{
  "activation": "squared_relu",
  "parallel_block": true,
  "init_std_up": 0.0314,
  "lr_head": 0.00462
}
Each number is 200 + 20 x the weight over its row's rms, rounded and kept within 0 to 999. Layers, rows and columns count from 0. The size before them is the row's rms in percent of the matrix's.

# v: layer 3 attention value, 128x160, rms 0.193, rows 63, columns 0-79
# o: layer 3 attention output (transposed), 128x160, rms 0.181, rows 63, columns 0-79
# q: layer 3 attention query, 128x160, rms 0.225, rows 64-71, columns 0-79
# k: layer 3 attention key, 128x160, rms 0.223, rows 64-70, columns 0-79
v63,082,216,215,208,195,156,202,202,189,226,200,233,217,200,175,202,224,169,172,161,213,197,190,176,199,159,174,186,205,189,198,216,182,245,197,216,209,184,222,190,211,199,192,205,194,195,236,192,189,209,211,200,148,135,191,189,195,192,217,196,206,162,134,244,221,199,180,196,200,215,196,188,192,176,215,209,233,173,186,207,200
o63,091,215,197,199,202,191,203,204,205,162,205,207,158,223,175,228,185,244,215,201,188,190,173,237,195,194,174,170,200,188,164,181,196,215,248,212,198,207,187,201,240,216,195,203,192,192,188,211,252,177,171,216,219,175,219,180,209,205,221,195,203,212,218,200,201,219,231,205,169,181,210,202,205,218,203,186,206,202,243,222,182
q64,131,223,207,203,194,185,220,210,203,192,227,171,222,216,225,211,209,209,188,206,190,184,199,206,178,196,218,215,192,196,208,204,223,163,187,203,237,207,208,187,218,217,193,183,174,209,217,199,218,190,184,171,198,210,191,223,204,189,207,216,197,181,201,195,204,209,223,217,183,161,205,182,180,196,200,257,196,181,239,184,187
k64,101,183,211,194,181,214,192,231,259,183,215,233,190,196,210,178,205,212,190,184,158,181,229,197,194,215,220,207,167,181,184,184,191,173,205,167,230,201,237,198,213,172,218,207,169,173,169,188,177,172,174,209,181,204,192,157,202,221,157,183,184,216,205,190,171,173,237,173,187,230,216,209,204,185,200,194,205,166,168,186,214
q65,104,233,231,197,197,182,217,204,199,221,183,250,221,175,178,182,222,168,204,185,197,223,184,221,178,191,223,217,189,193,193,201,159,239,196,215,180,183,215,213,211,190,218,203,200,202,225,218,197,227,234,212,218,161,210,197,194,241,216,189,222,205,164,165,220,192,196,190,180,220,196,210,186,213,191,165,213,195,171,184,222
k65,092,170,228,190,206,224,203,188,177,196,206,178,171,169,204,234,198,212,210,191,221,194,225,182,214,221,232,187,222,199,235,185,191,167,182,203,169,228,194,184,183,206,177,224,195,206,219,205,205,200,228,229,211,209,192,203,179,171,229,193,156,183,181,203,201,218,159,217,182,194,181,175,174,217,230,200,178,194,232,198,152
q66,107,187,174,207,205,216,200,204,182,210,207,208,170,184,205,197,171,180,193,197,175,177,215,196,173,188,167,207,192,203,210,216,216,238,217,164,239,189,195,188,186,201,202,218,186,187,230,220,232,203,199,200,205,157,196,184,213,206,244,206,192,184,230,217,166,216,210,214,168,183,214,224,214,213,199,212,224,204,209,197,165
k66,103,200,218,230,239,187,225,180,181,240,179,186,204,219,216,213,198,208,194,183,195,200,190,201,193,241,181,213,210,225,163,217,173,129,204,192,175,189,169,204,199,182,195,164,194,176,185,225,183,196,189,176,194,188,194,201,202,226,173,176,176,225,209,178,196,197,205,194,233,197,228,206,231,186,159,182,227,210,174,211,195
q67,110,153,190,191,206,213,184,200,192,191,252,168,171,207,234,216,195,189,223,167,197,171,208,207,181,162,186,194,163,197,223,217,196,203,194,149,216,196,183,182,170,220,185,234,206,190,181,248,179,181,180,199,188,185,165,195,181,188,216,218,201,203,209,201,156,203,211,235,182,220,188,185,187,223,210,245,216,211,212,253,161
k67,107,196,195,229,253,202,227,215,201,217,212,185,172,189,183,225,176,184,194,223,205,162,203,202,205,205,164,200,217,233,165,205,208,184,201,241,206,179,191,196,216,201,204,199,158,218,214,189,216,190,205,134,211,184,221,196,208,177,202,195,200,216,223,218,196,173,204,188,217,205,224,216,240,201,148,215,221,218,192,187,195
q68,092,226,194,215,209,198,224,204,215,207,216,190,229,176,208,225,205,161,234,196,217,207,231,203,186,207,167,178,198,193,194,197,182,192,205,183,177,225,222,204,232,215,212,183,180,185,213,218,206,173,163,189,247,166,204,189,192,239,203,133,218,185,172,190,205,203,215,220,191,192,189,232,204,191,222,198,194,189,201,221,236
k68,090,211,226,191,207,198,187,177,170,212,193,189,210,238,247,175,161,223,173,193,176,225,195,195,208,206,210,210,220,208,223,229,200,176,213,217,179,192,207,204,178,218,170,169,209,225,202,208,188,220,231,210,188,221,179,230,205,132,219,230,199,189,184,168,217,235,192,212,216,207,193,171,202,227,202,217,201,200,226,236,185
q69,116,157,207,195,187,197,153,199,213,187,217,196,182,189,194,235,189,208,172,190,202,171,195,175,184,183,191,177,187,200,243,205,233,236,218,203,220,205,199,177,201,224,192,206,199,187,194,202,185,177,185,232,191,207,159,242,209,154,219,235,207,215,216,227,222,195,218,205,203,209,204,208,197,217,214,240,186,189,230,194,150
k69,108,207,188,233,228,205,208,187,192,198,228,178,186,211,222,213,199,200,187,182,192,138,173,247,170,166,188,206,239,219,184,186,210,201,179,201,241,203,198,166,196,184,197,187,204,209,188,226,220,175,182,191,200,181,193,164,187,185,192,211,171,205,179,201,181,198,201,195,177,173,219,210,212,210,204,242,238,197,213,195,202
q70,106,190,200,208,214,216,208,192,179,169,210,250,190,207,214,190,191,189,194,206,169,188,218,227,200,180,232,235,197,201,171,235,212,231,200,216,200,215,180,199,202,201,187,180,194,214,224,202,219,199,194,187,174,181,187,174,206,193,193,219,200,208,201,223,174,212,223,155,222,188,209,177,182,218,201,222,214,253,188,157,202
k70,095,157,204,202,211,218,175,206,228,200,186,220,202,183,164,233,199,192,243,197,198,179,188,205,220,222,167,182,195,190,179,213,194,179,217,200,194,193,188,196,219,210,200,181,173,210,203,194,204,184,177,185,180,229,187,179,191,238,224,200,185,203,237,194,168,180,208,205,203,201,216,204,204,198,174,157,243,174,198,227,196
q71,110,207,221,184,208,219,173,233,251,171,192,167,196,148,193,214,243,226,160,201,199,169,202,214,169,192,233,205,183,214,200,189,180,200,205,174,197,173,189,184,190,209,204,178,194,208,220,160,200,200,235,186,197,194,177,230,196,184,189,233,208,198,202,232,189,219,192,194,188,187,213,189,157,216,243,204,187,208,231,192,141